Weights of a small GPT-style language model, trained from scratch on English Wikipedia: a variant of Adam for these matrices, 12146 steps.
Each number is 500 + 40 x the weight over its row's rms, rounded and kept within 0 to 999. Layers, rows and columns count from 0. Numbers have three digits each. The size before them is the row's rms in percent of the matrix's.

# gate: layer 11 MLP gate, 192x160, rms 0.152, rows 76-101, columns 0-79
# up: layer 11 MLP up, 192x160, rms 0.155, rows 76-100, columns 0-79
# down: layer 11 MLP down (transposed), 192x160, rms 0.153, rows 76-100, columns 0-79
gate76 103:507485512416510525461577514467470485513530511553549508552526427489563552491520528507503489493525445484524484534484511510499450505574514550500406503457429531491441493479510487515505588500528504413478493507542474598506449515502503479474409498
up76 104:587535514499575496513462511559420521508516482465569507503588463516492513504546464490475446517554461516481445532471535484503564511490485517479492522468520495558437500450514567510525468472465487529523566528514547434507483550460495484453479479
down76 099:494440504453486540557440489485518496558506509500588595481507425633425518459504472491452496415479566479513417628529502507474503419487459530509516508533482527495536496491474566445478524522492500512553471514484476552535521512441483451482520510
gate77 099:485537500487540489498498521519461472535524544470495502543523479571584452523493530526502536549520429512529491518509494538485537526497526490422495497478525504483538501451436527504551525472470477497534553457480504484480515446590518513453500460
up77 104:393548518488504541489446495520538514484542456512519475573450446516479507517569493481526427413473522537454497462491518544503509513523517491477480499440505558509491555431529569536450454511504561458512498441536423490555512537519440429497480457
down77 106:521558471466503513517566500480459526479500468450570495532432531472492496450531485487470458469546485503503521655458592506488552468513448469394512512484482468449530510501502543522538493490417520459541524519516516590486505481458510503445472493
gate78 104:490523452470489549460441509547571540457465497535520430442487509524458486415478520486566565512455474512410546550513476439423567530431476482556473529517475472455448558533457605482571501471483441463550463515502515558531512479448526485519525529
up78 098:505477524476513488466467516496481507475571511470498481497571494418566453468473429401584523576530534450520596486508499517502450486516440480503503460453532537402456461496532525459419532529488493474472457412488545542522495499454531516505533481
down78 099:556500446361495507498507440555485561499488475538556558566440481459526549495516490498430477554439604509528449405490537459532433483513527534529491453495468519491490601414465470512572511547506486449528504514474560457461489529453516475466497572
gate79 091:467399539527563529462514544504531497490456425486508551487509489485490552488548520529456451526574457498490469472514491552492464485546545533516493483490519518531525492508523508508457582476475477545480449544450491544549457460486452553514456487
up79 104:490456473538476486502489526470485501522514445487443460520543479586517510505470533495516434459500459487498486493454548522505478481470518489586460531493504442454494542540543524494502537386553535558448565485532602525524513414529539518561580497
down79 101:569516535490466474460513459471521493475522527469546540463495539541438487516505464496501483535448559505505443473496387523503575456530459482480500514530504536511507464500443464465492414594445389482520455481488427456463478474526494542459485511
gate80 100:492580539469489473472483531525402460488512533504616461477558506474528526589551479472539520529477552469498471556494543513517550566535506521483561556521518538546550558463520460554541515433569570520485519510607455554538552546484517511535517465
up80 100:522496464520524485456542545576505526497456486409501588538482436461510472477429539536514447439511434486463528510530571497484424503450478568499472489520462488470537449537510543477511440515451575480467503529492466546469502507458461510522457488
down80 100:467517538557411470468480537505543471473450483473455527456543444500539558512449438536464473451472474524572447535450434492532498566507415507428468448469531518509505503515504556486507531495503546456505446537446475492517508483536456455558495493
gate81 100:554528425598563530549554518567467527437508504505496438421551526553561469458479464511522416491509466464517553531429579514506486583460517470491537485559507489503508473474485479471548512448481466534498518515490505427520564478467486455529478525
up81 100:471472491477451548491535522488515426481446510566491491485556489478512531573469396566490492529475459465487519484519458515495487527585493465538463556544425540564568460511541484459420467478510467515515473531488496486485469464574481458489555407
down81 101:473477412503517530477454494545552496494532488487543509503466490485528436525527454462532509454531491541526495625553539501487557551501456545539476474473458527517541591511507473535515474458514445481547482513428532438531545511551547465532551504
gate82 096:509521514541547543517557479587433469509604528485467472466502506596536492490545480475490478497570495603486547549519450495467476507529455481547419537531539558440452471474528574551477513540519521437506480519543495489457523463494528485514490497
up82 098:482492491525511588442494527527525525579501570507528511504553512596470505471516452497552541483452480507486482519434587560535487534557506419477495553526525452531453520524551446513508525568512531467501535504502470437474518502470475479526541559
down82 099:570533453555471517541556471514414484495450504476477487506502525522528498507502490485490592441529583455494484495581464491453499514503508558456571456457495483491530554470469418571488508515533470510533542484520456472534504509503550552516535391
gate83 098:471494453497547447568530542521499515487516509477549478458540519539544455549501554547505474475501431538510472565468467386475507611479526476460478464439553521497406528484548521493490578561446478512476508499463503543468513483500497532535501437
up83 098:547468476511502477501547529468474495487510517528470495509595504417482478486441506495527527445576523571602541500492505436483506540513543512552512474462496564521544504534513409465441519484491471450523453556517452523486469457538404541535476531
down83 098:491477508468511506546509467534483517445527479541571479507527583491479463469521469447376458468409538548467513476488500519457466497429472511599488439503452510545459516510528478505494530524507468534523489524471519566519484509471552491609542506
gate84 100:455474508457416546422479517483519485468441550513467505521505462578479502502527524468519438433532552568524498491493450438487497478556495428481546517487491494511415464579461507552457587433494541501539514532480522490582447562505432480492523531
up84 095:522513525529539518544521502553533514511481476464511413522468474553488500501423502488416577530522596472421484487602477517550511525455430477468475454486506512503450452516568499538498462450502500486465472432520522463480459516489502545527559444
down84 095:480469439469506521439470475423482486487521501495477468545515491509516484469516485537464502440477410628508520643484468451473483446522491445480542548462487462441501523555461507511465552477500532493456533497482435470488422529492469518449479455
gate85 105:588519449431418536509558480441521491488550522500487514506425517512462585550491469485502504481538501454506525542547421514554478537498509449497530515479549525483476451478417561537504479530473481462562556481559547455472481522540466414507461440
up85 102:595524460475468535467499501520446532431458473521484516450536518502441501476469551561488533526507498437430506508462547519518516566486469512504486481507477507531454482567565444500465441563532446462489511509576478438509514527513559458439508556
down85 106:526458513476513502548498515462552477461491577485504476480484500518542491503597516468408551461500482552462529752509485467542544432465481445503524485497548461559506511517520507506494486442503518469527502458486511508539565506534492530523508499
gate86 102:509535550556488496484548521506494445524499525551492506442577477540497445602469476499464531521452515504479498567513451489471475574486472450443491512511549430580486526498524597483577541449475485471471523529515496503551478530473459561515525498
up86 096:482448510429553537499483563517544452511535479478521541523489502545481534514475604496482492493575443442496513466477459528446542543519562473465545455492457487520603435503505401505593468504416526532532531451536468521575474490554518404512449510
down86 096:565522467537471516496434556465514554452486471562555480475539518503468520588502453479463455470481489452542500470519499507534480515513518490529590493509492578512522444512512442572545528563479451503517565514434467448449447521474503554480529454
gate87 103:484534441524498487528530510500529451496547477514579456471514552534569483446483487513517545487483444550476537580533487497545465516500515516479489454473507526496583534440562489566469569421464503545488480490510448468533554472517458469454471514
up87 096:495540517527542509559489512488501503448473571509512472487522445500496526430491566483400519456439490513459424503560436482420537442538475491588472479600445508455430517444547498521466467473522503383564525494554455540512437525532490580564604492
down87 098:565500546495467516523470480474501474466452486475539445524529460483514504500555465598469445431474498502527518447484468514555458495483541478448484466493554434535528451495484557473481514577410539451489501523469450537501503452458469480557473504
gate88 093:500531468485489579504494554544498491462551464498479377419474473540522559469472544617504484573519447540474552513533485505528459528525496427436443534460502506485482472489499573501498521532549429483450489528501481532500500557594491471512593533
up88 099:531475502487522482502452508485515461491454564559555560471464473469499446598566484479474517473470522470475486509475518509461549523540522509519471538472522539507523507514477543433544511492386525467541460506492472521441499476476495511511408540
down88 102:532562459518454517499489503566493425447514541539538457554494451583527587506548508469481467482451529507500544661480480500480513494445520566512427554471517554508485577509492528530510485548485499543513482496517485551517503449468522483494496478
gate89 102:514523500445433488500507582476499452499441422513532498484463456498592489551504486526506446572479532555447468530515489430438405475482536527512511556447451509537498522553476497481543511457499462508518581490563535507515494445462501486489521512
up89 099:464479555466467515517565444543533491500530538491421416420518488535539543550535496446485468424480502579523564502484554514496499495454478510594470500529517556441524484563447600503500451474482540505439500509502552563507520512532456509530543527
down89 099:503464439503500512524531524456504527506518537492446608419506463405525514573457468488444510503484476568473532488494492458458471600467556519550492572562431482438523585486523502516544518491515486446522486484509498553449485449531488389453542474
gate90 099:515507468560443487449501578505535496421544519451530463514489492497512543470539459476572535483547502584577426562436516470511488532511526415502529517508527525482495519501479436529478495434494495570508487417559517597515539545467544422513487495
up90 106:488497468501576550495534407550496500447459548512499470477478495492470443508524501514493483451472500432532515540455499508471571474466464464454553501478602539512530541416460441475546500501449519511562555417446472486474461475497473465498504537
down90 101:519541569468517494499531459539524501467427565420452533467454442512510536539537462510506549519461461518508503482468446460437429529442460469489509484540493523498523430481494550525494556488518500551545540501527532434477540613555574508508505525
gate91 108:447536498533475511473503523518462511438496490483571509463470534592515532478467534499509588583464455496468482592501525555481459551500438509473524521473499482492561526498539492501509480537513527547470482516484564480534468461493468486498482492
up91 103:503448532522520470549548533539577528513533470486489477498432488481544443569545489447500470498530492509537480508512436534492447440484481508555542535494559531517490432498488519480397565457567468538447503492457538538461539487564493520464474473
down91 103:511537503486505491533471574472485472495414495435526505521483482474544535472526416514505599549507441441528533625511470518436416597564492557518503450518412474470467459491503508503507529494482464536541523499454491532442403481439568514520521505
gate92 095:544529519575491469495559550434510532461505499424545503536549414490504520469505416532476517509439470493526568571453554545527467507475494530497457526475421516572533474438478482549437452453506501495471529499463507410516459526404521508542510456
up92 100:518422524487573509498495480470504451529428518523505491467554581547464458587458491439527509475495462574497494495478484478503538520504499488530409467479560512546514496441623469481517492487519528494506454470475531532576517478586490508527499504
down92 101:506409500490438489551490496473506540546526474457525403497476449546493550431438506475486491460591447458425473574552442466478539493450485490479518499535516524495485568524491578511491459456562468488500598516436515471418519508475517440503468475
gate93 095:527465488446484445459512542422635500475540457409532511540446515526554475477490479524450522500461495441486544516516541525462484517551527491488511493488460496511500424489530488593521464412575489498506570492546553472475529485513566521429552516
up93 101:536514507458494564420524483521497475483511520469518531546523510464507458531477481597534536476558517515462516462437474513478544529487559518443530542506487541544476478481477507526508457567438433581474451498506560482395501475520445536535452489
down93 100:498474467532445507473482504532473493490500535526495440523497551506477571508463519413519507471492529478563453402505485556543490430456484568546502542518522523435419475466467514525519521501528475487484436491464455468467461510470487472566517433
gate94 106:493485552460486484574535552485479473507586477408523526520460510566518460519547527483531489530528422479509469561501515601472507603533531486434499513463510502449519484530468508507548515509490485489521536515502480467508460538520576526587484441
up94 103:499513489446440595491547498479523486516506573437490465519485590497509490510519539496503555470490564466453496501558492540512451457423444487470502445488445529529466510480548560529405435491447543467510466463472520511539519594473500454501570383
down94 101:498463483502475395521486459507487487530569491568494481498501526474496515478493428499530460555436573442459429595542453549448452482423550490499552514557438487481416497495497519454508534524440472542529504468529474463442494554453455481542551471
gate95 104:516514548505487524504570462520481450461478492548547467472504555480578548531505445486465516509517474454538527515518482475438437493524502450548515501517474489548426510624489595502521528468550521457482483503403472548520445466518460412454545495
up95 102:468450535583486467521494511523533468520481513563493441484524445497491538473497465559525504480479500503492545483523478452473467486450377502552403399446497510500500491445566542521485477507449541478496508445505451534554556544451624478472546455
down95 101:499516479503506530517482505513455428529520518506556519431567573469504563460508529524537501429456481604466447482468522513595540502491518499505464467486493485463574538455487481459452499490455555547514447492552550441516528545492507526470534476
gate96 096:533495516505524502552587448488488555465483528486549531451521485537513478532493445534475570490546468520461498577494557555500541526555464499579504544431456531498487542454539536553457559517476492513512537466507455512488571568525480427506505488
up96 097:545417542496502457542550490513517501558524514504454490467545425504490515532459514450489499517520581530501500490409457463453526522530492510478510499499423449454567558499466521525574422523465486454480530448500533490463474416511448471483508441
down96 098:512548472537498504478529449456480475486549417526561531476473522499491487546454530470498498480518477510490567534461482540581490495518556566480529569478475500513506456572564527412462562510520518512601541495497501484473468563493549525545512490
gate97 102:521460506520494488507521545464522511411483501453563430563548532531541449532555510531497500456533475496501503528507475463401441542514476451490490515487455551553466487528552517498563493498501574586474439549482458601495487535527490482526517473
up97 096:522542504557525515478494518474505528500485475484461499508531433440496511536577545516453445504510536481498419494471458480483497474520524522444577462517457528456528520452453502559516505461539532482489494426477534515481462539484461521618557513
down97 096:512483493461451439481472495459514530419486481473503566531459533508483427452533472429499486504506531475574536481486459507507527445518562492446510457526506552480438417445467427432491555487473549471449554485439521506527486474483502507499427536
gate98 114:508501495456523535442564563456501520397513509529527486511485498616507561482545524478538531465522457512493454552532486491449515520547471505571487514563522427443544489470495519509501525515505488558459553476545513557540528511523541585520512471
up98 111:532511458530491495409512578492515526445504464472520501549539489568538573473486472530520520504532497523512438501558531489466492449519526467485531488526501478562521421500493494521511496473544451501496448431439547466498503455487500518475516479
down98 108:507537544574447517534499503504515513507499457446522500539463509567520540539452501528474438497521481456477571357442494528482559553461483550526468485464457485496507408510479514512475423478556484535389510483525467470481480487421498470562501534
gate99 098:450542516466550515443546526567517533472497516514540431476514561513531456475473532453539465603493487472499534564491482553565456572465487541466513566529456473546439522489499543531495540438503504506470432471433491481467505514453527518489507516
up99 099:466494459547398500447473462466617473512482475499509530541482535501417510445485475500534515558457423490516512529385506549514465529518499475468528462540511481555504472480603545489435552514501559565543524514499502486520465516488494472496513574
down99 098:491514531523489444511563475537564431467486529485493465582513531520472473466468496510463504523472498558536396522512509531492437541573493610511456570514433514530487498477515551405530540578513452489416534488524458512548495486479520549555420533
gate100 096:532455477480505480456530518427508451503517500453588504487452555478521551478563492538514494489427449514542466529487470514457481532538538542498586540438470465543570556495496488512518583499448476476480499584514458554531528581520443501483479479
up100 094:563456547456456449514483502497489489466472515491517526527542502475463457438520522523557548493403527502481537496507442457488472520498490573481478543441415423554543538402457476553495489496475534510467557487511433497515443525523505471512504512
down100 095:564478535491511558497538560487480466478481498533540556504484544501457506541522536525481495446466508562477437355528471449500523421469493480529500512579501455501445522492485488525463496488384517513435523475455487425550496483536508442550496484
gate101 098:486531477480470526535560508460519584479550456478549526518528496537546455483465470405501472555464528563538425516470505491431535485578506526513515465455508436520525454445454458533460445471546486474476497509443514564485487490523442492508528504